Weights of a small transformer language model: learned positions, 86M tokens.
Each number is 500 + 40 x the weight over the matrix's rms, rounded and kept within 0 to 999. Layers, rows and columns count from 0. Numbers have three digits each.

# o: layer 3 attention output (transposed), 64x64, rms 0.167, rows 9-63, columns 32-63
# v: layer 3 attention value, 64x64, rms 0.185, rows 10-63, columns 32-63
# q: layer 3 attention query, 64x64, rms 0.247, rows 32-63, columns 32-63
# k: layer 3 attention key, 64x64, rms 0.245, rows 32-63, columns 32-63
# up: layer 3 MLP up, 256x64, rms 0.244, rows 0-93, columns 32-63
# down: layer 3 MLP down (transposed), 256x64, rms 0.227, rows 0-92, columns 32-63
o9:482479463516521473506500490518488507447492572543566517521479502513533493541601479515496473457496
v10:488522519538470512447491525488506473551501496479377497544507556529512517496504529541483558507534
o10:493578542528456516514482500498479528513427437551448509455526451469495542629504505489526498450511
v11:440509584545469511567531505480441483481469486447513532512500540498398482536433524526540495524448
o11:580507458549540508496515521494506448491537509542535485530547551532539428468492552472494526524418
v12:490483549517520353448539555527504467482474505590427513488515530467453511468526498492450495516529
o12:522514555469480478516464496448553498547529524515526511568531535567516581564453490552564472499461
v13:468548565504470504453527482516553520533478455490543440439497536505459441447471445541597491517472
o13:533473458470500519515502433415501555433529462572551484516525404486504569448491566472531595481516
v14:509517497469555481413553527494476477509504504440424502505461461547533479496423557397474490502484
o14:467504401471494457503536460536422559540530505487462506511500552482504441603471484542513573423495
v15:505476486467497518524512544497525543480500536505484562474585485483412432533567478506490434485474
o15:512505514512463457487512514524531573448518530411596391472540508433504539519500532503458420510479
v16:467383509519585530466515485425527528513540531556519586510488458551467548516493529529556443495507
o16:576511492505472448517560462531535470559447483500440496489431472526562462447523469445462526515472
v17:437485479505505462522502496512535446454544477511418492521445519431533507441483539444502389470466
o17:514517504505479563514518501534493455510509419548516558447453479483482458497508452577485514533496
v18:494523442524530543520536548484506527455535506494412465457553466466503519495528504479548492530514
o18:544468523481509497524504423516501450475579496502572485530485450476544470520577426500518501584529
v19:505441494531480536518422522505465500470483464459533531450481522544493528539510502503465521473521
o19:491510439577462411462508426457529504455478558551445400543530499560459453517455496454500499432509
v20:502517520504496550518500429489466508453519531511398438492593552548497424491472563499484446518479
o20:545482504499552510487467547563550509410519514543552623486468466450529485502543489414549535552448
v21:522505456510541544484501494508545451508456493494495563491466496545493491460428462547432440481559
o21:457517565532477454532526451562456567497519513467411469466429552484489486489535525544509585521471
v22:507546473529501510532495492433574435506529518507514438542537508511503459525521549433525540485485
o22:436489446527550588617488512524448500523572412548480561503532454532427502485518472488557506479419
v23:534488438538477500494492433451535465402441496453501477466567552508476517527491523497468461557450
o23:557461441573423467409428544532499504538528500496432509528504518536460514496532511427524570583530
v24:461493511524543501444543472501522475525514454467535509494453518446448469545516557465487543460572
o24:551523524448514469559522475465512510515574450477458454494522492487460549520448526503584549516491
v25:451470431513532478429529520543477486476459577546505489462544446439437590483514454463452574517416
o25:505453544435452496450491462458553420604499494453478511520498502619517506476504480490506429522543
v26:509400451505532516454471475517509476536559515547552498477503502522576451498435511494458470502458
o26:452484501496519457539567474526563521488511498531498465486486539515466523511510541446442488428490
v27:534502528489513545465534495503482469481483462562502426526459490461527482487496574507469483522499
o27:434438509461473499570435507567544545429525514518515509572426525520516584459501496498502508505505
v28:476476508396471566463523485554528510410560540470578562536443527477524537516534474480513459481457
o28:440484498573498459487545491486504474543493489472495539488425514448524452440415539555427479550575
v29:509579463491492495489480485498430541578490488543550483533424450510519489486510553524379505484468
o29:473531565452508504445508539528522417476403546528534548432508492473446469545456442475462467459449
v30:464484514492500458471480453453533528539564556433499512521459506504493455492520436511512532474473
o30:490540447478509555463464470559490448521420515594486507489489525503571530476567545506514509471506
v31:505502556473455471550549503512435446517492579447451501447539479494475500543414415540554514487504
o31:472483491480580553427430496496462484517474494463532423526544527512519567501567497477572479571452
q32:513541464494507477517469498572524486516507555562500563495451532520471497497480505491493503506483
k32:492503466459505494464537507566495549509514454500469523542521515533502493514505528557477533461464
q33:550516451523519470519548507397463553469507452521455462479407516537448515503531454496528498504494
k33:521495571440512516556534537500528571533515512453525490470560503528500527502446497438573509492550
q34:463498534462482441438499514504467452517484441428480513480493453524472548446459505439485466452472
k34:503577523539538467495442483482546489529493485501493547505466459473489522516461509455460489511520
q35:446506523502512534499532493532513477531483504502453459503485532486520552482476490477472505498442
k35:523527494541527482498484480504494502524490546520487477508479519474419478527504555492499517496443
q36:480553483458504452534506512534495491501522488560535534502470495477515528502533499524508507529502
k36:451522520509472551444515515533482496514444463479489505545489501496532529484472499514466473462510
q37:486494501512554539519515534530521500454510469501472446485506469539486503489514482508496472522495
k37:483554480505463505546542512505501521505461461508515517416476500516516466551501503495515457487512
q38:498515473510594480453486494444484489500503555540523548530543525529518522524496506459552481534481
k38:533487484485571480513448470468490456493536463525535493511541486481487516563519484506518461474491
q39:507472466485513508462495568481468517516498517484530513450480486525462534487485512476511502453496
k39:558534557494519450523417533509548510491566485430543528527503488480493491484444494432528521514473
q40:472485501521496478479533464471464465523462497510474451505515505540502437450499492464475545549512
k40:572497494538504497552497474438512467555505459511474497513491511488474525509491506470538496577552
q41:476492499468484518507526516462554509530532482559542516526473481520537527526479421534461508524518
k41:517476487456467476512506444476454496512548495478488502568466468523470530535507521492491509484531
q42:533521546505489519497510495513488477536479573489490450472477516501491506526468523496527524531479
k42:521503516456472542534498509453537485528481508513472480462528482474457508505511527544498496520510
q43:502499506460504505486544487502522473553477477526498543496488532503474493532476540498461459480522
k43:568509444470467528413515545518476462482506455521483544505524478547487461530481581530509479463517
q44:477434524498458474518515496539510477454497549536503545497457497547457464472603545499484546502506
k44:447512487528505522483480510468545507489453486526486562508471539534528532444513491476492546512498
q45:525488516514482493469532491475475496443501493506514509445495484422508513533457500536502528505479
k45:444509512471460516516532571544454548487496467445542510485526503467466507454528569524483533487540
q46:476509524469552557523514490522535538465519496502510457525490475445484561489509507497457457476548
k46:454499479521520513506483529508467467494470539452506461562546502496515550509488503557457489509506
q47:479482476511518514504529525527540524494480553539467554514477460512570516492446488542516518552519
k47:497529436468432502465508458506513451481495511492440509537496495520444509483490457524505546495476
q48:472489494547467510527505496475453526492444518546504502466491535543543487492491530477466480520465
k48:530545497464495484493525518518429528520493469548500464472477539518446491550522480488514526477560
q49:563506491551521493548555520511564508475544576520572487468545475510531497529527471501519494524423
k49:514536486522470521493505461588578422530501569514552436461549490498504453491562507558397455536527
q50:465493467499510477486524482480487535542502458524501493507523513537482479529513486473463535513502
k50:556517487474478518479525494508465470499519481528477506494474501504530488497467520537562509492554
q51:552468521505503465519465540526538532520589448490531511458523526510518498487525480496527557496446
k51:573493477505510472495457406510500497487522495442500517430515420404491435484533483536521538496542
q52:475535474516513589483440494470519496520527515492556483470534491482490535501524471527520531532466
k52:481472436448458534542520490512474498441552507487554478473490465479543520530468542596480485488507
q53:518449494471399554504523528503499456472522462524536494528477484461504506476504526539525511527432
k53:522450549493483409536507576500468505427476487436527566524496553530497533423538530477490556470491
q54:471508509532492511525468539471456472446517509456486525474485467461480500505517509472490451502491
k54:464524548553541515516468556460492483508520517475577496487554479502476481498495456473505484516505
q55:477434519426455541469504484523416467491470422527460491432485556500525431519517505519498480468556
k55:551489452515479451467508535451495542526478560516521558521537540510490500424499558411559498506459
q56:564416460452528464488497486483541493494516535493513477460512524554505477494490476490485483546507
k56:548496483446464522504518470519564513501504539573519543502504549503499480493473494531485471471505
q57:470500460501477460519456500515489530498503483494495470503511517470531520498466518545487524486539
k57:519540467455479507507479507485539565466458496531482460471493455481503465513518445521501507438530
q58:505489514557489463463479498475505475528451497487485515523491514531509490498506471499462558497547
k58:536515478529530559466539434483555473498562493532474521525439519484496532519476510541504499496499
q59:505479500493443460488518537522420506505476500497501501509485531504484555495562535529517529519520
k59:540511493524524473507436504453497517468517418473490469499502511520485534412498516468574562505521
q60:555502487468432520506577472473427518484519470561448515490536515478495449492498521514483506482504
k60:513516501507483533499538576493438557454431486483477487555550578550508505477565520483559556448477
q61:519543475524520469509540494471482526550510477513482489491499479483533541534502501519557474478568
k61:490445450422487517484490493502436548463436478505432532474511514528509496556520507508537473458473
q62:433469487494509511491517506500490561474473545474539473515483498481549527529512512488508517533514
k62:480492509503477470504435512525496507524480517486492487505441549512459542463482523483511473506496
q63:556497528501482456472441470563482490569501473500496468479491495479490470502503515524465450486479
k63:501501532527463466501561459496524575525504504508473480516496491507534440476460533494451502483505
v32:490564536488513494461481525550528490449470482517525464425534548495529530502504562499546414510496
o32:465482428543514479519507478537503512488547497484481552549488471519504453458490498454496582523512
v33:557529427499475432520491528534554493495446575510481540538505551505514483514458544467400508433487
o33:486514532515538568574501492477464496527502446499503409416526466479463490576562472474537492568549
v34:493475429445473519505461502443459420485529465524466507529508461523503524449510468449513440488474
o34:554492525511494490515587488525528528449550489473501490399536555486457439535467542506445479449461
v35:413542581522581473457559472514493438495479477438496552514510475576477474470432496489451384445493
o35:497493455420422537505494482589497551489474516478467460462514484469488525504558546527519567494466
v36:480492489539460468426517513479512528475571581473454536421494522477503477539441540571556543564528
o36:476527524472530493537487504604520498560486531530544509567536468486585533505528460456486440471494
v37:496540501501523530544486439478454441437497520533567446504449488483465504544569497487498554498474
o37:436510474427454448411456539490511522520539438492467501547471509529433583455439501523505479499590
v38:507419502511455432548447550540494528430534495458474537521460557449466544491505542493488500488455
o38:479516444459551521486486444487519444556524508536476490440503420488484447567454457514461429535523
v39:543556501539494515402546548562408550447449481503481507406491441457538481537483465475480515521526
o39:453478481448452472546502423484511559500552513572528494571511529521500530486503503502461464525523
v40:581501541493512492469527511425485453547420505542477549521623481490593467535466548523539426544539
o40:407478479510506518527454491592499541374509529496505439524418484474472522485468525516493516461412
v41:506442502451527513487456501462506404492550516460511525490517492496437450464480522486482501506521
o41:446518460502523490492547512521526540508503508497462458507491481504538582565495497565540487432529
v42:501471504470505489472491540480524471481514495520468531459487467505500492465464524499505495493569
o42:518498497519566501506506477516482525507539530503524514519547515486513495554509492521482497499493
v43:472466511514468399501490497477543493472493551493481519542393474478542451508480514488406548477547
o43:502530486387518553485489526494431572530476436507488471483549454462470506552522482516538469467532
v44:349552621480479462516494524501550489460514523502496476423424431559476525477473569479460500451596
o44:545526397452531527447476529566420550553558515456517551567574537451517450535526475555516498516498
v45:541466556573494485516505443567440503523494493526527545501463459463596538525465500508559512538421
o45:485492476462495520497539537483554507500487514496453456533529482525502546489460520473454449442479
v46:486472476478514487543421452420494452490545444416526514507460476495493526536497481507508496517493
o46:513522512459468528424504525552540528465404547539466490450500548543509484518541494537529545507517
v47:502519547559549509405469506506429507507457473447533447454466442461450505495471537467521456520531
o47:478422410429476512523560433480561497466499455576449511563457469538543499457515440543503528470477
v48:517536464493480497497502515434490478514519529509519406520541537528509509501550552511491524487534
o48:478503531457491490518488519557485469511521456487530523469479501488453473523474462538498472510492
v49:434418506455511507487511424499588480518474530483542552596513559525492531490522484493511444463491
o49:594542558546506505518508528497474447544510447437463489449515477477490467494496526498577587487475
v50:580442576514525431485493490595504518498507456510495457481496518459554476468581484489464521513432
o50:442535487458479485445458537442467527507420544512488574594515484536491544557476502529481506484529
v51:497479478394492495518550473457543515479483580463489572530539516468463509581526478473529457560511
o51:502524505578447486509516490534498477489489456498492427486456520476527456454483517469576492510494
v52:464520469444524494549502501572546466502443450522563580451451507485478451520518511523441529445544
o52:515481508506511459460494512450494527489517570464515454494567550524476500535534504480556517553515
v53:522534489571575529472485492561521509444457555537524433463519493397481525498595542489523498517458
o53:505430502450436495511571521500505550567522446486450546565479498579496513489435525495539538481522
v54:546615462534473509480505560523476533548452565512493454397549513514462478560497575516467571499527
o54:452441465513472506551490487518487459449487500505534450520442539501545467505549411468495428552482
v55:550525466503443523536477535453532512447535576535495515483538476497492519529429512525496519488516
o55:433522487508546534491485442497441502527503468518472478490444512503531553465539474442521465492520
v56:448498518504539541529518464449455509491523466500565491523546409517437520497506497505537442463486
o56:462495517432466471469473482532525437574496504475460497463483501468470520429458525524486499471418
v57:518435500482532440533537536486519504436564535523507431535482490430498514472555510504469532460515
o57:468500541468545500436469447504477450600463482482451586495468462513480492561450489500491509457486
v58:404545486572478525457434550469484489589514510529461496527493553575376417479549562555482556505553
o58:575481477460545487512520540527533523455585538503591513473505485452539493554513481525488435471460
v59:387504530606430489548485493481529505477484456532507529486440473501475439508435455548504536470536
o59:515520491421562520448478502507517564541539526472488522485514468508517537433532541436534480458517
v60:429535511509510559565524497458461502453497526455525507507502477493419571577487487516511512473508
o60:527491477493474522438472454570547471530528519519449487469422536528521502470494520501521509542519
v61:485509481507539585455488491539563480430462550531541644481503428512481548525500468456492537480521
o61:530499547497495458498490453434480563562552471452441412491551555487478522495517512480532543512529
v62:454455528438537531412521469533478527486488447433594506465483454448502536514511516511542436515557
o62:525482496485471463487539428515542436530494540542467505544497524539527467484492493524554569490404
v63:502484567509474478374502508581454480551463513482510515541450539521552502465542566524448505506500
o63:526520454455542515513506462469513481446532526544524495537511477483503507581530442522479509484441
up0:503507548457542486464525578572541449453574548500488543538531477502524569509513489471571446531452
down0:482446503531557521487467523545536477475537437478527505499460539502528440560529515543418452464525
up1:470514497411461483489480510425438435550465530545485401502507531495596500469557467500506540477492
down1:500537538514501419526530567472513492549519519476471505429506475468491525532604507496454430527400
up2:504472551428483478517472512442520489515517531508514531549517494493499464502546494423483474521552
down2:585486516461502521442452535574505477524454499482474513499510491532522437462556458547475534528535
up3:529449468512526530540468468606505547512458536462541454574502478466488502476577499468530544507531
down3:470470493493479468488520599457541529487546432551512488435466493595482433492548488510369463416451
up4:564525517440527444484496451535478546446533495533600606549443434528535490620485470511465523528532
down4:515488475439556445332581458498478477493451491487553435506471532518517527589533557494495539561545
up5:462480520506463550516478481463540488451468448467472474537484532430464433449439539553460549495420
down5:489448540423524529450396535443460424550526490567474451447524516538483473523510502454446535503574
up6:543402524555524558475398447554512479503428492499543534509488502447521458467441507500520417532484
down6:525484458435533441479534465550550542465508491462449504508535506568509529584476550475547531496522
up7:527501497490429509494478512462519501520505442522476556470503448562489458521540468432531575467477
down7:475533475457529532493525472474470518491538525406552469494520534459512466472472498480465479539561
up8:483501558426453484496414464471521469481423441498535523435482463499394474491520444471473522544488
down8:410383523419453470549408426472556422465451514490408495519639441488434572475442565484494474454545
up9:462423574378213555431379430587426466568577428571497481390439327482460396453494546425535500402380
down9:495475546455461524495471482515424458560547505570519537421465416540514510520524573506508503499461
up10:539494498494451516534525537456520515447479508486459515603475503454482597567547563459509561454512
down10:512528438531514525536466522482527509462539485513516517666491486481543447550455506532488538405557
up11:507496498411533517555522535500517507432569512519591488509523512585498524514577474508506502537516
down11:495458498527466504496542516449464424499488514519545458498507562523467541500495512519432477535470
up12:452504549534468439482573497543450527485508558575460443460477514445447480471420494469545503496535
down12:554506496392537486476506537517499455508488483553548483577527440549510517458515492494488549532530
up13:556516497441453478532493541506446520552452492481518561538512449477549444534514454520522553581507
down13:451504466509508490526508472429476466483483505501520515513518507445429489503539517518484498506533
up14:528594514484543516473468471542489467495461498549480573459564562520514449591496526531582513460512
down14:492514535595445544507426532454408575484460487475506515450447485496491462492464565479537451469518
up15:542505475479522476500516504524487505481532456510504556453475506499542395506436493477538528521465
down15:454509572500508520530494502518554469521448507497481456471482534494482584488510556552465499513496
up16:499524505447470516469496535562504473506521460533467534472529426492527504490466524499427451538592
down16:458487457504549476495496509537540517448456492508483434450500502528515426469522454552508559512493
up17:467481500454531514514484481535512532564527499481433497492501540507454505468437527614508488574473
down17:489450516490480535479446507514503452479433499468433537486529503510506526536570443465453506408590
up18:461466574398451484535418483564451486420501575522387506417455591458532480567508485492555483551504
down18:525533438530465569459413465531495483479450520467414429533557381513550549444433483459517524492511
up19:520502516525517462543599481599549466570528506503515517498525546484457516505512471472491513468428
down19:475455550488486482555541526488508511515551524548475566433477521430544528494453486560493526578495
up20:457497472558489469502482530467499542491472507518538495535518526456528511477507474538461441431508
down20:503551477437509510457510467494486450553519456526518487435489411534589467488506448456418566498542
up21:572527513467429498551573531524526477508518562556524511518498499512498516442538460465488501509513
down21:445521468439471530511520467528445473499471535449502497498458511541477525480563488454532510507467
up22:524499533543479501499478482528441548491389508464504521482495520489486580550509449528485532511557
down22:487399510531467544516544510577515519498529503471493563563496563460626483555543511483499482454512
up23:522520542446516549463567506536468468562504482464513462497494529472504466472526506485528496521444
down23:499485482460497560451534404459491470486502543466473476506520453494459546546484484453518486470495
up24:497526513467516460580507525571464528510483501579557495486530483425541528538456498524525541528521
down24:459511509449529394546452489458482523524473472517525461451479495532485545467489545511485481526545
up25:512422485468494471465523453459509498493445516472574406514498482494545519424499515471499564478509
down25:497492505473520495449493442472502474521485510513455502557521490576491511483473493536485568501523
up26:524493542494516521485534514545496432586435569448520454522474526506538418483436474492443536564490
down26:525497559436514442482502568550524425469531442549410470486475495485489501498546440464613528504485
up27:517438562559537490502521515472517522526472595525491467525525532571517519589475494514495539512479
down27:487521479463467418532435521521463492462514447449620523482431550558475520518521532427557447551499
up28:529470508523438487518489583503540563511524496465563494483436568516511522538534499537575568448453
down28:527519475466548569440472523579512490468532563471507469438508518505524443517517430483484534538588
up29:515505574459546579516514490495464526549484468430477411452496509414482522548477512517546473455453
down29:468522504489446482388546417429525464528478573543545553492474493521447512477469476396438551528424
up30:501440428472459526457398513441453569469543452499531537469466491419503522439468483414515444513441
down30:486508474510494446468589534517488486508543524530556482482500489478499477520502443510453433461524
up31:516554503481436516478493543454488433542510527457433521502511477495419445490482497442510536579460
down31:500429501520479528531534501413498456443495539526490514542483530589526526479495495501449472488521
up32:521512493474437495495599554538489464495528443448500505461438451477524549487457402522590528456434
down32:528529541527495470475477485515517539540440463423490537509462496467536568450500522443540516431529
up33:514513476439520477546499573537474494511498522502520532523435428505523444451528508556486519546509
down33:424486537445532474615587457517427459500512435468473432490499489563488492495476528477488480544470
up34:500513515513509468504508518505482528507482493492493502518490501504503503497495493493493489501494
down34:492476502471470517528521551468456516467454505484497496496514503562509526493525542507521495507502
up35:480557482482538447427464533526510467544411505546542508491465496479544466562551470511496461522465
down35:495479476574503462476472538487476489510491484487506442453468438522520451562526520510512506517508
up36:515521472488526506516515470475459516513456505540517521474515546498506485487493476531526480566496
down36:497482464511515506483575531527484522474472520503504520517517556525463497466484516541475463488483
up37:527512491495481473498392534508541508547476482577561528471484502470480509504561462563535526535515
down37:482547508524414480494534480445460471520521496518503472471489503413528513502525511533445523525504
up38:551449445533509519447474491558512509500472508512504520545498479482500433407498477497403467473544
down38:489467448473520489547536536547476460566528558501522454463482487554532538464479503495488461465522
up39:527521471464466480455398497491498467585488503473475520474462563523511448518462509494535525520486
down39:499474477492552519554583527450507544423479483499534465524524457461502533552466485505501577449485
up40:495510545500486472462520453450543435502503464471469513474488501557477461522454448530562502585405
down40:454536469472572494534487500557530535512420504465492505505477492570520495457531518529512481505509
up41:458576557491498487483555508453482527520392514468511410511489580461486552556423434507565457495513
down41:516453564504538471487480485570515510532444465402534399543507391437520441479539476454505469495430
up42:528470527524546507397571538472501578494580562457445477482479553507425444492516507492521543540464
down42:435544494526569519512443473484561531461515544479467532600525479513571514487513523517508471575525
up43:420560517547517484538505485530492532527484432457551527483441469498480526587442470460518471504418
down43:531506463444506442551550552512496547513478521602435489435508521561445541438429466453509548467439
up44:501481536491519599464524571447583473475447509493552421491514496508536502411466524545483449487461
down44:528538560586501429483597454547470517470479486532523520527473562482587608510539501503513470494414
up45:530500473547421540495439507454521440492481551535492490548536417474513417491499525467494511482504
down45:513533509528494564374472518488516563470500479469505429465552499512604582476481413489461527500539
up46:473488516545418593512464531437496514574461547457513413537557458475511464535443552507467517492501
down46:480544505430498469527524509454603428513548502482492487472551531501468528509420477505572505589534
up47:585517521488511469528455534468436476548559490547447438447490559466529527493506515508553541462473
down47:571480536572488558499457499540558501491434521485580538536475508475410534531472498496527478418500
up48:517483528515433514467438458500531476490488525505452434439533488515502509484459492446545518495505
down48:501528480470539503563582536573480473490492487503504497529455481434518450532501515622456475478494
up49:503582586529485501531586459514567546519474538526540516502585482499474526488496522540517481493479
down49:427518455492468606531430458455486483490471533536416516485505480506401485492444492490498424452525
up50:588543446479509513558489533482510470487516546504442511519495452487569498439468561533546478525524
down50:471537451502522493515459444544512528477511460470504484469464480485459529468403544519533499503421
up51:500500577502499577563509506534517506472476497432552437525500411488423496525442465531482501476513
down51:477507455455561554479456527473415479528512466474497492484519489508497448523540515513486534365569
up52:453531553490426467545514465526552493572484557504484492545404477470528499435519551511476478507522
down52:489613444479522447503492478527497486463458535539461513512524418550540451565477543497499475479483
up53:490509505418490492505441479472476487501521428503521526437544419437499481522542497467508516480470
down53:473459482517461487508521518554499518463545525424529505495440521552548492470500504550411465446532
up54:488524471485555495449488501458516487520486568494459450433494517456481527408514607430514422511421
down54:492474458467497514473421520540487484461458437556492453476505548472489461460520537487507540460492
up55:518485504451578542532469494477533444444419536570525547517467502532466496512530472501543538478497
down55:468457494537540520539509506500492467529470433527534447562494485487494566409445531440438529497480
up56:468479540489456498469489471498481550541560458445555439435430497456486522532455473557504574526486
down56:527500425475515538514553483376557556493422415477450525552565499525587511492542500417396503533482
up57:483527605408492492478584541519543501515511555474487490472509516526470515553497418499512486515512
down57:544579520520471509513475521447506418472534529521553476506520462579516562501565463465466486559455
up58:488416460438546401532458409457487568455512514516475526482518481482499513429450512409491486491477
down58:499499506543473525491542486529493484522468557477536486459531519489498451473549517576462481538476
up59:498462538477471507518461588469500469513465534426412413438516462502488504503458487463510479451519
down59:485484620533479511521568477473514392575476536524526455467572506501465566459400488546492538427469
up60:510407538430514478517479515462527504447600568457469491521560537499536571501501522452490496461466
down60:478409560586527476488375536543484489529531474586511509519526537478474524519531496472527485477488
up61:477462542516499507532501476552454554552529490481555470509543525459426549506463438541465483491532
down61:514471424581537530480521487465467464452531468601528473519473476503478507506487481537555526484499
up62:529477469499490482502462467450521513416498487499508435499525492447514553520456517411534501523428
down62:450488442522478487458459479517499526497457511537492498465485513531581461538512468532507527426531
up63:518500459485506480504511487496531466539527510466472515481531482497510466493474499470520513526508
down63:482463437457461498503510523554480514471493525486457495470516517512513491471487532545492498434468
up64:435475504497517480581461567509542485518523470558462537418549466510481491529495397506500591500480
down64:542583490529562474460429515620494487502479439517493479433481487521461543513500465491515466499442
up65:428478502448508501506485532511521505484485581463545491471502501472562520464499491503534512457522
down65:506473475527500465511519450489548501531496480452485478475527451420466559510499496499513513469549
up66:499468566514397462578495465492516552431549520494467419534488561447525552477483463462378593413422
down66:512474508560479576445563524524451525516500485542540485561458581476543467476517477536590523544532
up67:516389496470522430505391487397429546500445510443464460457450534457505511495486502497523451466454
down67:533443403498532480462442536596485523487508485515436505466475508519569571467477438483472505467494
up68:531509453536441518566502544544516473580487477545473530564521506450429429518544462552543490485509
down68:524497407443477508510472483458549536541513492468457496471495514571625590461502488529471519541551
up69:494499500501533465505503522488485498536517527501542567536526526506520518445512511500514511526516
down69:478468460480472531469544465536490498471490497497476496500487480494465505536490507582475468459477
up70:514456520589480545495441493521522497502475419507534519572514440505442568573435481427492536436376
down70:477540462449534495486397506523487511557503492468442463484487465549546471454476465537537477437504
up71:520540477444460510526587515432525487525593489480457504590555476456437502464501458501512474484482
down71:554532457490523457503492553500496461482539549474431543506535451541520473493567476435515461485575
up72:466525523503515457511533465471529571477455464419517451482491470514463469534532502550541494503530
down72:466506501477443459472476556588465559507525502562566474521531505443491500565489500500502515498533
up73:541510497456468457516509472513533480466529495519490427536477482520522562450482488547538572490456
down73:510525486491467508420539478471515527517532502470483522538507521502518510536506493609450528567531
up74:556488467541457548525466516566516483455533530466481514494471427507513557443548474507548508484536
down74:505487457543479451507437521533502509535479505555517433442547437503480499569485469473553524562471
up75:451454540472503562500432466543448555459499432422483507557462462462448526498489454545522470551518
down75:493456523517456430543469509518539487481437484480517497512503556557493442562499574479429520483450
up76:554445509463484361493465480517577471449524449512518496485533533469494493531507492492462467489481
down76:444505546523527528462518469554524562559467487490509484419499480489540418500530500486508545537417
up77:494489513495490509498524468551502547538425536511505472519502515474464450451520458508506423501522
down77:512458541548502527507532447477489475484467498449472507518545463478484524472558471524498462554502
up78:542562472477525554487559539531458508461500457438430503491447511457476507546490484560507527502560
down78:498481536502466479510563516478535497600476489516441522503472448483527547470528510575619450528520
up79:445518469507510526447576503546476512485525509475503475553523508490540475552413483440531486422442
down79:551518492479484482537515563536492495528535519478529532447546530473466460510462540551576466459497
up80:529547454483443526505486456491506575501470488563516522559459467466498540487504483497479474436507
down80:521502566498497546450470510541481463543506504389539452489507510482515467556511475512445507556528
up81:526479479582416515466495433499549483570519540496519561453525474512415508545519503497517508524550
down81:537528486573425467509577536475499550523479506458525536472474514444504542585462530550511460516478
up82:536521542478489480538569531500532553471569556430522501456469428450446469506531508486422519446528
down82:533519454531536507460483574513455490475531479412536475378465442469491487515475475412550518497563
up83:569442490538498499550563577463554512474559463516484515500532483517496555527490426494479494443451
down83:537520552519455493484477490503558493480541444529527503504500517557472488545466489472533477420527
up84:457457500476508513472493464477520541564552479492476478484499526493493453433455506536446533522538
down84:509561502500483481490507522466488480486463471489458491498552429472519536568543472512560462391449
up85:484555538568516495531466515519465540516502487510498496460405492488473542525450475521500528466473
down85:489530452497475534468467529578514500507515570564514428523530483514509478440450539480489474506426
up86:414499527441468446434521456488494496474449565439513463523517505479493515517525491452516451553437
down86:485569493543503409499461496519486444519438520428493520498543495469502511508544470484504528535483
up87:609468553526484538587535446482580518478567535477479554464464440374584416395506494454416440410462
down87:590517474427549427451414457432540542401453469453446505551566409546555502537522506394523534517450
up88:500521502459538496453475481479503570422433566502502527477502535495507524514522455419485501455512
down88:529500539444466482517494442424465439466497440469474563460557483503500479497442506501499493568489
up89:568495487510533537581516460476468451506565448494527530554485450515504490543416543451492530423523
down89:517530475529514452506458484490488405486533410518444503483562447532518516501546517582452497491544
up90:583463527485495501498503540497458523500482525479529505500487481523525521524490523481526484478606
down90:505549449474494516504480532540519473471512537452513483556428485557532401534438495497517472477458
up91:511486584480430560547468492539553445518494454485491481532507480453547500443475498544563464526483
down91:499451475535501512446464546530447391492599476514492518446470548505502470517565536469594454461518
up92:547482521521412506526485433534541432494476447536459497498518545464471470496490409493511462485498
down92:523471527475527495480532453402471505481473475447546463513542520442471456570460501501465477519528
up93:493503572456439473461486417464465543521599497478554530508450501583511483509471400443574477514501